python train.py --n_layer=11 --d_model=64 --n_head=2 --n_kv_head=2 --head_dim=32 --d_mlp=256 --vocab_size=7177 --activation="tanh_gelu" --norm="layernorm" --norm_place="pre" --norm_eps=1e-05 --positions="rope" --rope_base=1020.0 --rope_fraction=0.5 --qk_norm=true --attn_scale=0.305 --bias="none" --tie_embeddings=false --parallel_block=false --extras=["some layers without attention", "local attention windows", "gated attention", "value embeddings", "hashed n-gram embeddings", "an embedding shortcut", "skips across layers", "LayerScale", "capped logits"] --init="trunc" --init_std_qkv=0.0607 --init_std_o=0.0 --init_std_up=0.0607 --init_std_down=0.0 --optimizer="muon_variant" --lr=0.00834 --lr_mult_o=1.35 --lr_mult_down=3.0 --beta1=0.95 --lr_head=0.0109 --warmup_steps=0 --schedule="cos" --final_lr_fraction=0.0 --batch_tokens=16384 --seq_len=2048 --doc_mask=true --train_tokens=143700000 --steps=8771 --dataset="wikipedia_en"
Each number is 128 + 32 x the weight over its row's rms, rounded and kept within 0 to 255. Layers, rows and columns count from 0. Numbers have three digits each. The size before them is the row's rms in percent of the matrix's.

# up: layer 3 MLP up, 256x64, rms 0.206, rows 15-114, columns 0-63
# down: layer 3 MLP down (transposed), 256x64, rms 0.152, rows 15-114, columns 0-63
up15 108:147082107162165161143153157124095155136127140128068139165051060162132146111134150153114168157235104113066116111115133145143104122134085142152189110117084164126132099119109120111159160086121103
down15 120:120140171094110115132114122222151059156144106117134046099139118089175114148129119177151144102160094117105201146152135159095171159136157138094095132096144108100095116130129098195142124115080152
up16 099:146170137071120119151130185104131130065117110099096155142151145165118166101114134111148157178108115068167092104142120123040149110126100155114092119139106113080144149111119180170196123056168134
down16 097:206137099069096126125159146154136084125106103119172185148119065126105111159074087121142076180173157145071131182124109105108128133130093141146056144152108115148148167092131117121159136138131185
up17 091:172123095144144131069101166135142186105130099160194063162194153118142123143123158117137103097099040182090138141076169124110117131139189132115105102104129116117106054152150140110138145129114136
down17 094:091102134131097067160120072132141091138094136114133154162106094122124130113127184189143104139181175126153140128180142166166153083114065078101142131137060138074161118157204113129157150136105115
up18 103:105183125148123159058085162149155157091075117140168088146091099144168108138167145220167158116151104116093091094150085070117087142175108108142175115102119163143123114124131181127091128146145136
down18 084:077102120140177125171143088107135093184118152146053174088150122124143125146080080115126118198106141091156140178136130061160174140089115093153137076141136111105147148162109124087089091155092143
up19 099:127190158168139151088127177129104127103153147097101153083172099149141114158114130154108176149128158111099176110135072096139148140078151181135185107094064137068103184103094086130145081102103146
down19 106:070147117164134145105139176174145162078146085128129063163114076102102195134169115156151140136174128137095111173088071164112094074128160139119114126096113145097079163114133126066107160152089130
up20 099:138209117156156113141096135091095145071117139076089073054138129114152064135139111106165152104135073118103172147111090104130182140125143074155167092110117188140134147156177158130126154100125115
down20 095:129052125126152156094119117116169148190165110114103182163106128112086154061121194125104089146110123161190108093081174102085114137147122168141114143134094142121128114101061099096156157154161163
up21 099:126122075123131127079103166146172115108146201106182097112121156155150183143108120130148153105156087152073178148187124123083077100134135137083108133131113127105091160096103102139186121136046088
down21 105:193158125102143073160165067116165088133123155140086174158101070132104122137106076138123111120157136060102153110149188096120105146126172136177156126163124124124156071149143106123090074108150184
up22 097:157120148105133109134143128134149060142126104154083096072122185093110100131158066085147167138126124071095108158108152136131156116167057115120151144168132159038132168111186130163118171093120153
down22 092:096123133116096207109162148116178179132140158083090135110129090175157149127105154169129102174069111137107081101105119154085071134092120098110154135133162106196145104164113135109152079133196099
up23 110:123127147150124136137116192132130134130135130090104158125122121102101144167082147132131093136118098071046133209055164166098139177097140123094169098127114132125084086104138161198115174184135131
down23 110:088146107173116142174144149137078144132108153104118136135122112165178120116072148122163068081131187148107093171169155069131114105128136172187135173109053101109078180124154075115123107143128140
up24 096:082119150092152155155143147141133133167184184158081161158149170116095126164121175078071115078110089172157166128069133122104096123149139173108136149075063087092130106128148154126085140135087113
down24 105:151146105122112093129100147200114120117099138139162117145161069176121085151136066148119133101096125099131099130107147147167166115140055109086118084114187145136123210154102107090191167137130182
up25 096:116115154180116121167111114121168140121051139196117131207145117118127158128098152177117094118170077121136138129125179114128130118107177056151100134145160072138156126115099070138116075065149147
down25 093:094151091099160193105136097150133145121182103098104124142125104139112124167070152126134128165126070084129128078082063167158139160175158124147099109129117154143188121075108176144093189170115090
up26 089:173137139108169126174115214126158134154111167090079149173163142100085097097098148136104107164147166112132150126158127110139074135087149150087086132142081090112149066149127113084134104165195172
down26 090:123135133152151176120138120117134112143130080112141086133107110128154161149146086196148116095162104164125092114092113133117109143177181110162141107108223150082083150100147206189108138096065111
up27 096:144145135143166103118106149134206150075134141056156117153162118170135108066081117134105088122089138095146127106137171138147157123128126116129101150105092213065184110105095129093141150101118194
down27 094:187106105093106079110139153141098096137101173128090137061160103103117160102117163163177158142136168174134153200144069157053087131132165147100089158112169117113115125110078139112126146130163092
up28 105:113136153147082157076153181170111146131065177147108164122144050062132117157153079101101102130116151206092147153165141072133166103152104146164102110116181133109097139133155151095141137122129094
down28 098:169148128173170111143155130085141131137152126152129132148110198190118090105110129194116195148180176105184124145110058127126100101097124144155140092097147073125139102086075110135115097091087105
up29 122:165107103110166141093099164176106118057138170156107147125162118079147065115050161099143114137148104166147190144125155067142185101137162106088123104110130155125153119175113117103130119192129093
down29 151:142138096123141155091124161109125109121067146131152101172130107070095074101091149132138113140179098164172119075162154104128143062190144098110097070101167100138182141122159170126107172190128138
up30 104:161155081137146083086039081089104130117129139144223109114149127143120161157129156145118147114115090047111095105140131136167142105122157078169119158159120136097134124161100095204131154131150127
down30 113:173115152125147105130116100113112075207107116103177123133156120148143121112117141127151189046104173173104105177134101209169132073163111129087108124123141078126139113162132164126133152169179103
up31 089:136102137106125131097062136090092184140138142138170112118097137148150110119119092085154109112126112093090149174138183146173130084113157148096159042165157085125151107167141194191114109086123178
down31 120:118135142149121085153175128138174133138122118124118118131169111095063142125184162132126126185103082156184100170109070106097113160170081112141157205117090175164145135118105114069115131176104075
up32 096:171145064154104096099130181098120121120117137186174092117131098107158097083143121206159152074109133141161090191115149107130092116117100132166108106121122090061169127178178129137111108159171118
down32 086:062098152168124151171163077142130142122100118124108108162088118083159120108114207080174161149107137108185144123081138125139138139147151110137152149144124169129177059067154118076138103101069103
up33 095:109154095153191069117095123090142075146122115116104127138209176123136112164125133094155083088093126095074106120099152154154120137124077100186115133053167116102134121147138134141131175087152184
down33 088:092126142120153153126154157157144157146080123093159152112083112090140134094113183078129114147138136162154139111056147112104116077087128157176141122233162073120093138127053118119160148144134090
up34 096:129182128101143136180119169098167153134105150093132163072107162167174112104107126157043087146080113148164103115111118145123119139076097095087112127070163156073121143120151157180096136188109110
down34 094:145107120166108104072116109154098091111095088153142078158147116098122161112157127114175136138199093143097181078120175126165105107193183121167132187134117090170140148100167105074147125079133125
up35 099:122128116146089159089150114112136145128127174092166167112130093131104176114066163089103194139079189113100097160124089096119134074114165148094173184110134111112152213138118146153124165095088127
down35 106:170176079124136139130127146157126143122105119104149125130072064134111155094131114177156145114160121099108118168163120105051213153145126163150185101167173090119078132090093101134157116059136135
up36 101:132144179111160121181133139131182113139110167132135161139123102183106110091108113139121117128157064076084119090187145165145078144125064109163092138132184080125127145194126093139131151047131138
down36 101:131130094131146103137130164196134100076088100161152120176127117160137096179081156141112125103152060171132120059152098107130114037129143144158094120103171147149091146121169110108150181084122159
up37 103:121177165082107107096177142133092135095092113119132189167123165160122080107131108142114099139156160148131135122093153124079174145157200144087140162054124128074184106169120106146084179095118111
down37 097:155093048115112155140114168185142109124158076128143093118121152117120157121070144064132156131163092143092084184172091127147136099128132110177176128179172153116153089103123096079116086180130130
up38 095:209162170146077160102133103066151068116140142112134133087116121159097162166161115156179120147183120088104107095147114065145121152119081117149135140068092146122131072119107114123163147142128195
down38 084:120106133155167107162111151123157101147139083050142130154106086171128126163098113151143182086111102160179149081122165178122163143110168096142077120136139114148068167136126096138111060166058100
up39 093:185105177112140187101138176178109108144130114098146206112102101128080139064172111109133141130102117101131125156111138136077137135111098109119155149124114094125049144174193090090131122197119124
down39 080:147129151151135076123090123092161108134087168118151157151171157065123124188147114202163117107136153099125107074144113081151172159080122131135079138209155101178149134070141111112136114133082111
up40 103:074074183164101120143096122115139132108067139180148099156198087084133149171100134139145101097139084177133111174110169060102156162139098106138197104157111129138143168114124159088109110114125147
down40 114:056215125119170143155091113132097092069117154191128180113118153123125094186079065122089101150149117158131105090131155166156128137115139135095135141111114128158099122144111169117147137156061084
up41 098:121160177156112135138116119126117170073108096187106148160151099146115156150081062126112121141124121138099121151185100165211116148088143099181118069150109126130174094118210163123111110082113125
down41 096:123102095098121104141128134116134122124125139040118119122157110164175081080152099187104144163142144102181107134071147112154139117211177110112144175094121164077123120121080051148112155139098133
up42 106:126109088144086170144158120097085153151106132090108113201138143136092111134185183123119129133188129084180133114121151129056113141055128171154147088127114135117136089118172101143081165071088153
down42 096:106103135161154061108059118117160109092142136168134139157169173151158176156112105100133163169042144198107096123066162152158166119081148110097113100103155137131124162140084118141174123126145109
up43 101:092125172111090119116105133144093155122076192132140160166123169073096158123108144130119167071088126185117096143075123099103133085144119071128176131197143152134139113127105103153093121183101198
down43 090:151153118145128172153163138113135113147162059138185104117156109182118119161084179107111118200133076094127180135164126177111143143139146146101110157052120141134095145113085071129134086086178096
up44 099:140131142114169113091083148079109145159086157163176108099073214121117172141138159190089128158107071160103092122120090108078126137135160142168152097134135153154075139150160143138054132104126138
down44 087:103107126101097152099138128148117094102179101105092124142213028143106047120132116089163127126150185090142152156103154178172153082139164111132129140094125110145136127114112155066142125159129159
up45 103:113086128156253078135122098104129161083157122131157122170179158139150134131116151086163127150137108106090142126183132152141116105084127158128128094162078096186158100106098119105071116089114138
down45 090:137162173132075175147126126114119091129083124125152110116165133117162084165125197161125042170129145219185140122080101091110154174148102095122129134169134089095089118094124128124133159140095114
up46 097:141150120137167163139137118167126110139132169085085134107103130169108149067112124115097136125096140174143157141148098136071138092060170141124123091120230082107200167161123115140153123122071084
down46 079:115083090187067127086174145081138157135148124130094111125173094162135176218098116136155109131045140156089129122126174139099113108095126108112129138138106106212123112083108127155123115133148165
up47 102:183180083066103163186138193110128130082055149093130143093097118096111127121168107143183133136135117089169128109080173150100135156088143089130155159112158084106130124089146114168149156132095158
down47 102:138129193163154098108123097118139131159164110152206097192156168146138121137103163139087133102183115117162065149117142088139113125198100189125049092122075125124126125100131153102115120110135089
up48 094:157157075114113164119137139087147093150139181134104205162096110155114096101143121104132110144113089119133106177134181139177140072131110122100074089169072088166175135106106208149106087141135138
down48 100:134129154143118138151143142130071187170115077110081112065137129092120169155142166073092180121115165143060167097046148131121118149177167154126114143090142195169118103138107115122103108103134115
up49 085:147088147234137188114188159148091083121100098123136126142143127141163120126104185086124142122115153120124109109151202107111123111112101038110115132097135097170154135069142140124123084119115167
down49 083:095123083069165081123130125119166186086139130096091129130096137065141148144164095160169146191103115195150108073083089118090163081160191090137116149122141135138138123102103132157146160126172139
up50 104:150142136117155142063113146174101131139135137106131124130154086148143136086144035118117112171090124101085113101195157070155103142194098104118195142166144092179102134118146192141142081138124136
down50 097:129100068174120130124072171166165104117141118156139087115144079119067146133119183136130136184136164094135138129140087143050095115208081108117099106168132154124192149152139109099170132135122091
up51 097:166191114184141101136163098146114183102145160109142117099146132148093145106118089089119145072181151127154144111164119041183152074101127085125048146130104161126131190118131127112146112097111147
down51 104:090105130089145139171121160143124082190091093112063117129179115110109121138119177161093128141050077104116161126098138131099124138119144197171131088114135081117133080160110159171092148151151067
up52 084:087154125076135121096148130139135172154059164143148149055141130140129121102086151121114143091133133170095119157143139189121152062055124092157093153164085135131097175089127112155134194092140167
down52 101:164116121194148124161129141138112055092179139074133119164090087191118117162172106167111094117105126126139091106130093089121144169193158186085149146080165095099116100159131149141145097135097094
up53 100:161148100153171117148134112162121114090136169124097128092093092111174128088158108105124169142067110158049128140151114121126119145069182152094127133154104053124092168181144071169160110117181125
down53 099:156103187143089148136150072174126097153122128135159136166043144150111152147070120119161095153162175177153163111133139098110170175080117137128144159125129196119075097082087166104104119144159119
up54 095:099081151153125160160161159121069142124153130091144124112082091106173125120142153105123140111152106151086157132125092122202177131139132077079140118083123097103153220132110170137159150055154085
down54 092:195113122144088066134139154097097108124070112151185088104159146150170122071153123120122132172067146144162203144123151151142107094146179112117088146114179091106133118115072168157158121089131113
up55 105:099110074133115115107108137076141124084047154125148148142169138114106118105190103095139135150179163094069143177110183091122135151164124161141150114084190147131113146163136124124034125144104117
down55 092:152089112082139176158099108134100118116099102082197144137096169157169100180107047160142177156053128114153183133103121168123089119094127141099136185147109164160117095110140136132109081120121147
up56 096:094165160141117113153132121122124117131108087180176136131098132118134116131183108120072151071100092053124153155122197116081141112133110145118197127101157092189100149147166108137066194096134111
down56 082:188083080148139120102093154076160203143193120143069121120134091143101170108123127117184143142145139172142131097139120093135129148123124064107080133138082140098102133131052124097181119180128131
up57 090:046056109155140150098098109156110190120114172113121058172172119157142172125082201151156101130132092133121130142093139152120171109134143135125131082176100109129121086097155143183101118099121160
down57 106:202195126178077117170169140088115091152106107140161174120116172114121099132131084146120170097098128105119131100123129119124107109097100184106115157131088117070155183128118125110197184135143067
up58 104:126124199152067141145148113055062134144107129132072153206139098151092141088062172156178123162154129121139102121130142098114112198148095100100182129116129164089135102149126128147119124101118136
down58 098:127164106100118092136062152154201140132156140143177101070111125112175085163172089084077148089120134125107181120113097136122103098122130221153076156135113124160097145127111134110140162174095149
up59 106:104123131125134138117103091175104098147138135147128207107134125154117125154104132091162152138072105117089177151094165124192127143128143156046129159053146070159097080145121105133148104074158184
down59 105:065155167081095112093137126127133158153135113166125135156090111138102131123151126113135156149118100151117145203066166086169070154217105151062132154114170097127092129179121090120135114120090166
up60 094:163106095119111146131109123136113155097163062198174134118167102178099126155142151169158135055138127131165149133095078144124071154140180113084140198049119126147120130112123095127105147089118167
down60 094:187153147162157171152133226153139096172147214100093105154078140101133118127134127159112134145100090110117119121142148161120062104107125090161127117126119186159131088102127131154140073168148084
up61 098:152147164118138199148094105191093153154138096194085133092114136113152155093046156161158065143072096140142141155139108128115105142117112150102153175104119143089126137094163126156140180066102122
down61 096:137158126119090097128152107075125166127096140112147123098147070148161089121154120138118197164200139170162149089089155118097164103135112134177076070188085170101156142125159139115151063156115116
up62 105:129140101137128179138104117145134181129131143126175100162084162172150091165035135167100128211172127150129139093160106113114134182115086106176118104113076140095111122133104120176079099090094111
down62 101:130173151134063092215149136149170085156111114092131164119118103083113108114149069091188094117127106158151161152071090171131119124107146133128141146176149126119119131054121167096118134122156192
up63 101:146145132079141116134161156107112082154113127147141162156114185065140185082103121092201058102125127093141063170150166147121112157160111132128072132129077152151137104099142179132066124144148153
down63 093:103121082180097122164103100140138164137119130063142102119169094148131148161133093195055168143134106159150175121145137139117085112063149113130162166100168160114143144130100165132135047075144167
up64 091:097066113137161111189144116157096125133199162119115182156156162131107115132055133119098093140113124100118122155159207133141138140123135151144104125084070125138153105118081204136156091124125059
down64 075:148103071170124107127165100158083084161123108133140167095084138100124086170115102148136133160072171111108097075109097131158095111135110164148137116217128175169112203091117127132164156162093123
up65 101:128120186114103160121103132159148094148033152089165170106156141156114095081161066142144126115102117152152134092131096127154205127155123133096201186112099167109123105078132135092096123149102136
down65 096:130126091132200108167123094123151135113231155129137135127160126150149100133094152127123061143181077129154109134056157068117100120122117150144117137111168080165098073095135121143092173168142134
up66 093:162167143198149146109088088053157161107157142112125131154179102084120119146155110117145102171143048140118106127110168103188159120155126090102131110128144158083165072140112149095113151142158060
down66 084:109118101106123126119120098166123123180131076143146126123120159185116118139114161157094064081125176132158100134108100157104041205146064104153162108172143139145112139133156121150163152167078188
up67 101:120143110146108147101119120116174034134128096071110097146172122123116159114098149149142102132189107116147163162113139150188158147152135112114161178136165158092163075055141148094075104086090163
down67 105:199178158079126163106108132079105108186154100133095127182166185113107111086131165156108121147169135181160175103148123111136127143133156083184073141115151144076099111080120103101094103154136113
up68 094:138059168122105154083125099143102108136140118081078146113102109189102151119176113134149181124164116130085105254094160145166096175116116170105172121114081122144153118118127117116133142101128137
down68 110:135164078083142096112071143131106167070133086177067129132159223049108137131157162132168133133153128141108176106129138115155152126150164101126110079112183104116154094158114112151108168135109119
up69 098:110103125161163152051140159078145088156133107110110093077179116158164172118082162100130145141120130132168118163115113139082171186134130114127112084107164143100093131136078137180117176083170194
down69 097:136172140143078082130099130138129193126144113090095104123158168118109134070057181172215173087134147123138154155141098112161124174170163162159091141106129115102145083109084120132122140168152156
up70 100:116135166152167134120134171140105172142114143107146112185145081102136164080139124084110146144142088178130113139163174074151153108076131121127114076178116060070079143182160182150153095122088106
down70 117:152135130090161122154145151153108129121193088123142149084153134128079128090154123107058155104171067162162112148159158164091158082094143133108136136069148192104172081096085087104126103143183128
up71 108:135128121074110140137200073138121079146133156183066188130146126133108168109136102127155131113153084136131101190124167184177137143124125125097153103097082078164131119169088054141106165136109123
down71 116:120086123083057124241127147154144131129153139146109123120129117177106107098178124091160131103089128096083136160101154131130126099136113122105121127119132111105172096053163158128125223104159145
up72 102:130087111154134115112131083085122128144071158149145150163157120139108134204076097073094123093122184100121154185096103167148158156167140084111118173154090110120154122136096206145106165104077104
down72 103:111107148139139145120099099145111126119127105091131141124120094112132111070146133117177199149157118138172121081177195141102174105094118129158032047147117126151175182077096094114156119139126115
up73 102:117150152124176171099137119147109180105127131133156134198152050138139156083172099165131125141064142114113111106105183188151104125137085108161124112109099093114158098062132121063104072146157144
down73 114:134132175132118109072095109158162085135128144122152093106081151084132115093127127074067163105107148131166098099136138157113095157108084094124103137127144184183108202185105147182160173178110150
up74 098:169180121136088116147157159077101174111084087110174096196118109114132120103086094118138121135126138191183125174145131117137125129103140100101095165141096096095152123059106161152070141203150124
down74 090:138077133122119116121136155187159095123172179107091189137124117090135097149147163119107133150160103115086129112093137119102078083134103194141159149070139177154122121178103034163154132083140153
up75 097:109148088167113128160137138155131136120143142119142100184141079111141176119065179106128111143141114183093089111088114146147105154097098224157138136100095095091123065111114125176057175102146127
down75 100:122155094131170102070175127166139087124096184091162129146095199135186130122099108151113158092079115109137145109149120166175155126070156193150103093130098091116154131127161085171102147073146128
up76 102:159179116128097139170094104178145169069161135142079122126150109142189144105082139109145075090077109093103193108155169131124179119082102114112157133136092189120176104104175118092143111107142155
down76 108:125085118043131144090137165139096088108124163157134182153129108062136081079109116129106177183176162153154118162114073127105110130191090139139116136128145162170143101119127102130092155075159089
up77 106:135118127122126160127084137137164141152147150170070091047181105146099104143120182143118143109201086127161088156088103107072120154164136103068166155115126185124137156157122101148143151074116081
down77 126:123136088149141149069103103149111146154139131127137119104154126157127110163162129111158150183189112088185089165128084130092116122165118097091081148174091135138103226166071106187130092103103121
up78 103:126114154160151113137181170136170130117075179157170138066105076102149159111135179118100126095228139176137110171089129130140120081093131128147145180111111163110115128143119104094122101067087152
down78 103:101147125117102136127124110160161180111170138138156116128058131135109143188104154142149146131131142155058066100174129169079135144114055128042152103162156127139095136128121212097157148120129141
up79 132:091084161131165156142113158134103108123120102215156119132198151093159181150080131163118147162089116093093142122139143164082109133133160170137117123069120093098062062140149151075116123098136148
down79 142:154116198139134169110131124070103127160053068129078129140139144070122097113141134178122156149122140134141158135091172168149073125172165128140129153097154115076065101170132171080154158104111110
up80 092:150068157127070151115161099138108108099113154206173124128164130111099123065160125170091131114088129108150144170070125121104136169146177097110104162139138105084153152127123137183214094095119145
down80 084:113067132112101121193133124181133055200099096118104142114115143069180110087143134157127126130107128080108096159130144144175188103140172088128147115189173100131124099111121077157165106121122101
up81 111:089124181131141130144087132115118161090157093133139122171167147142136073060125102128181128143123142083150113139209157102095140174108166097108177118115057128098151116106165088110125095122210119
down81 098:122096102119100147135159091111154186149154060113087157149145085132101122084080107112174066160152139144079124162133154154112130135141129175107188090163168098129188105080156080108086135137161092
up82 118:174112120127108126080092089140081084141078134101099186148168120085114116069193124101104107118150077166169178103107123156135134101120111121121196200149143137134104120163202138106154140122151130
down82 135:140121156104046129105098121139132134115126108182169187148157121106120186101182142129084119086146082152112126102088154089150133081073110148130140130153045126115141136178171168146116177143170160
up83 090:103098077137139143108116172132118148142152147137150137033100093128074145110099102125158154159179146106135105175155165136161111129159112119114106202020157139151119144125119138115183149118078149
down83 091:123107172080105157152121067137075091110083132120141096177138198094151161146126152116086173094129067188075108108129114117107115183173165153153155132187104135126092098087092141142141110144143145
up84 100:143132166139161098109092050185101107148131142141079145153165168090144127149176110131146102053115080138181160124159166148147140109086088080117108153113156186120148129111117160065137154165095099
down84 097:159125104131167121120180179108167140075128129083121113087121152109070125084118154077149158113128097126123140193081155114137146163131160168095163076080145095090075151131113136165085087145180180
up85 093:175082140155131129118117130118102104150114156157142134145174091113105122131147154136126125024120143165165071111121080107088119088133091186126099168186131122164136194183105140156176142078102135
down85 088:151080164100169155154118065124142095150148083095102154126115115199145145070126091136133138172077164115090102173118156108161122151107142155127135041127085167138156117096107125162160060133142157
up86 101:168162109135145095137142138143179070099150174157153114191082177161190137098089108131160127117215102144110111111097150165150128069099131141106082134129140118090145120167122095148150111071132074
down86 112:114132196148152134096025152147101141095086089126119159168121136148128119086171124108129093108132057136126114133111125158155107136112138131162127122095176161126187131058083142106114195170163148
up87 094:090170114076097136107073128107093094120103160131179120098130116156081127106137167145187185063154158095180094123130116120113158084154165128127136181094104088186126127156132093114152140197102153
down87 084:185073129149150120090176112151163157147091075079132152138060135158175131098085102129092099126106126166159164149092122144162081176118079118130123120160135183124147128129090176164137070103104174
up88 095:146184169095120100062125092145114189107117194117101128135119118136162152153143108116067154152143174168121114170130124131141128104080183114065089074114085131132141096188145151183133112128080104
down88 100:159060139120139089148118108137126087117077089156185092109140156178098146156141107122160105072126105094153123101145132123104145084190117086128183121210089152109127114141152138071084132180141168
up89 102:180150146114144140091121149154159114051074158120116132061185122191140119101093149073089148093079082152111169102113051119128090140122145173095174135148119116160118145120157107160120109147141146
down89 105:033110126089107141122105122114145141125129127113151140175091120164161148169164196092161080118098126094135064118096133108123084113169144103176103170098141075129092173149128140100108204145099130
up90 099:147099116115105114108127153178116134078143140116081171119083139071085111114171116095163168074161166138084174160139145090192150118161100063114084143160145105183177135097106169154145127128173123
down90 104:154165130111096126132157060105099149181143162097116099155176113164119164133135135120099150079123136106126108114123177202105168125155134118128137080079130116074096115066207131102104137152199101
up91 106:130134112116166172079133134113141135132092169068133181114086173070138140178104062109189164117146111104107146129145136139055183141105109110070106129137142180124127178123146156149123153100062128
down91 108:193105149124177095124160200169161115111148135037128171133132155088121111153109064106145088085134160083110103158109115071077139115122118124095165140139129156140138107166139151075160140091156154
up92 108:136139094136190092175146126128127128042113149105157101093132150153128168100152124150144085109134105105166155168114112111181082131105070104090114115127082087156117100079127168139139161177140217
down92 100:101078151135096175089099131100155131160118141127085148143101119095125083146126197064136170164114142198142083092133113110127228112127156077162124174097163120125125146176126120131155100144145088
up93 093:098138168149143095090110128101105081117151084151173143182133114111098194101086146169053108146122194169143191136185072094151133161125119130142087129119092157108160135110115109149077093113122103
down93 094:147196128136127129177109108164097124085101151114095079125152126111171037168158064096187088139112113116121133130090161113109177083155092115117182153105119112152145125162097124173147188147141130
up94 102:141104094106138133097099174138096167097119134138113145088051134084112106204185176173114115076178086170110099144103147104176132106137087122119110115113150148126116187124132144125204131131111182
down94 091:086135101106129108151170114060137101136155137098167168121135083152163169085092152049143133172149147117193126084152138161120149096115147143095174182098099107101169116056162129109112120115162093
up95 093:165147159165160133106160108202088113125063150153083112114123090078140155097188109117132072118144124156117098129139188078063158106147123096132157134172089133150060096118164139142131126172148109
down95 096:112137148087113150144089070084109175120154138167163137096130125222126166134126109154126173141091146136090152147091080196142097142141109105113119175122097087094145144123129070103117106079121202
up96 102:156212142121154095153143118159086124110143160069123171109158134097148179057098157119093116153081102121208114140148121145158155132153147145103058097105067159134135093098148083149142119146146138
down96 104:167103107122131200082152144098154161158093096125196107128158118157145017176137136168148123053176152134105131139097149138122136136173095132127160147154178098118138163116141149083094114125126137
up97 100:152164094075121121164101149036119171093143161153158108170099074101103107076161145191167120146224132130103132159088158158148130116133100139141151126116112152105102101103134141098111178161113126
down97 101:130072124121170090079109181181185108191191113058078176071131133073184143132118110130138141117099130086136124113104152116165126170113163107133106156128119093133080143126114100161119123101145161
up98 105:142115159194176132149109108107131124158092186083122104061118122201143078107133108174163126152185137149110105112125137184112147153099121173085114093079077126097119105108165094174116124136154173
down98 095:126097113098147164115165125115127166169166088058086128101163164153183119111166072105133123162161097140169112074114120179120081095156116110133080075105131104111095132137198173129098137173163134
up99 105:160161097167165124139027073079133152148138080136147118122136143117121125094118167120108122161170141106131143127161118142139093101090104077143128132067116108142127192140077075171131148131187192
down99 108:128113159136121138148079086144133132151141143092153217082173154059184085120102171114165121071082136144093147161176069164140143129132142103088154115135134062141111133127154108133178139127113087
up100 099:148093146099166134109141088132117156237136144107147147083089139125148148157107152128081107137123023115146153145104145143150162092134074086125148115080148096091155131129126123131106097144207147
down100 102:093145114076115143125123175128091124063082184170103086139143086170129137109116140115187128079125146158096108109107119124139140107191179158163122148185134132155168074102169132121122141149050168
up101 095:092116192159135189137142193117146093131119177112100142154134128148144085137090139091092089142168127155204081074134158157122157156148129107122153131111148114062110165111117127090090083094079174
down101 090:112148054086165031091125080130157184180102151150134133145146118158207147147156139122118121130128139108099101129104117142118109121123113155133118112124148121167084150144084078173173182113184096
up102 090:136100127139106125111081108145073133039118124104151201150146189128154148133115133164101129100172142134148108143151144135144085152083106099111112144114111137167142108128129085063076117187145219
down102 099:125144159107131159141109141109158180184168099105132075125180120135145097185140119101167091123147092104120042061175119146117140103158123160103104139149171108135130111137072124184162118073149073
up103 098:135158154110103104059103077184118097087112098137136110138103100107141221157102149159142144111115146126164106122169173113143124149129203098136072154103103098115160089112103181109079084155148151
down103 095:129108125182114102077092144143088115139158149133151113143167108139126110161113112084153159113162112134092134140110140123129136135101072056070142110076117169166124187172151190072198179136097161
up104 098:125155091150122098163092127126137116131101188141081145112161160042153098131128138101149193066105075170180142148130109131184144153126087099100139085085134096144136078150160126097130123113191161
down104 105:099117134145156185125154120194135142091109072155171117149083143140115145089104136157126109165161125154105104102178160086071108145154170092183134129172117119149082163140099113170112109158049072
up105 110:126123130055104122129117133157143076104166186167147176117213110111144109148147158138130110199140075150114057107103141136077116089139133110113117156172079089168122165130096155078137145154146116
down105 093:184166127158105157132112089110120126103113143200076141110105106129125098131147111106166057152120115077105111226112139138118135093205138148150138173121115159126106095119064091117181153156111135
up106 097:124132091029121115091152121143143147116070138185183116172169080150126191166139118121152104147098121144124105093119165154113176082150124090167123123117133180149150073162103137074086135104130152
down106 101:107101105196128090126162106133149164123105090112111091114191139114138146160144089143041129119140198076097103107128108107092157162091118138110153142118165122163152090224093124149116121159098151
up107 101:157176110123124138178193126084177132126066168138107163150123095116141146095144121172101103179078064108094094107159146171062096117147081096149107089154095174121132106103128128166135135167162107
down107 086:139086141105108113087079116146047121091188097118139141140138144148120127169105120110184142089134176104137175148121087112219133165135168170110125171097098078113141120161118095073147115112090165
up108 099:101173151137162159183113127125135130149128163117166101168173089059124105109097139059168149112093115094086143123104146111122198149104083146184081131065096100113120160177156106124126129107168089
down108 106:128100095057119115118115147130120171130096130054097154125115102144121166115183123172129100113132163134213154091114165165126110112122106121102136114151178158107154106179116077184101135046148164
up109 111:099116166153094096041119108118122106083156171098157112082141107110112175110160152140117126127157128139111104184141192170093162119091123135156121114150122100107149130193063080180181096153116163
down109 102:107130120169051143148144101130145117143150111161095087098105090137184089069126122144114127157131120133097156111131193129101105134121133213153121058115159167173160149102068105125136141187080153
up110 104:136124186166142094121168171157111104069086183139105129109100130160101148081137207099172115178128107105121079133153150170132110112159132125138118069135125152131113056134160095172072135127080153
down110 093:114069092118083165143109147110180145166161129180092117093211103090154090153148117132100190113108151085142154105131111137154086126044118088102163099109167122151150196148139134109141105127134120
up111 092:118075087110148122113168142120068126083162167089129142115120124155138050085100146120135091142132162111140142124190189167192146137181156099112145127091104097106167162133116081126066158136129179
down111 089:148121106144188123205167074165195144166156056108120093091118097107134166141134147087130130157116104099137179130131111103109097131147117129138151134182125146129149038059172107101142138125135111
up112 102:113198106127143113108115108150105148157132109159168141183123123136174157087079111085127129183102076137146117164148114109118112158132193157144151089092075205104213106100104130094107126112094113
down112 105:136069115130082104162151186119154145084143146116106158079145115099101115159130144186156134136148165084099147119076124131106127142144097093128089173172201058075119154185135134140118127188122171
up113 095:139118110110093122116166187122094121090096117145110116061169090075149206152150106063128138190149057117148159098089153124096113167126121173140113146129146148130148149092117144131170168064156116
down113 097:103117155112130131097107060096159149125110128151135177182144139164089055117119155140134083120114144135117115170172066122167153140113145163162150145186057088136112085155173121115083117130084191
up114 102:130116170163130172144167143089117097208123188138136132134119128104093150075111149057146080159111071097134133153113204170131139118139088084168094050143130108148100173129122123166134123132140130
down114 097:044115104178125079145132173130134197130137129155092126138109163129123126078095148111134116139120122063118094125132145135152120068137144118192130077155145157179111108123178138178177056113098161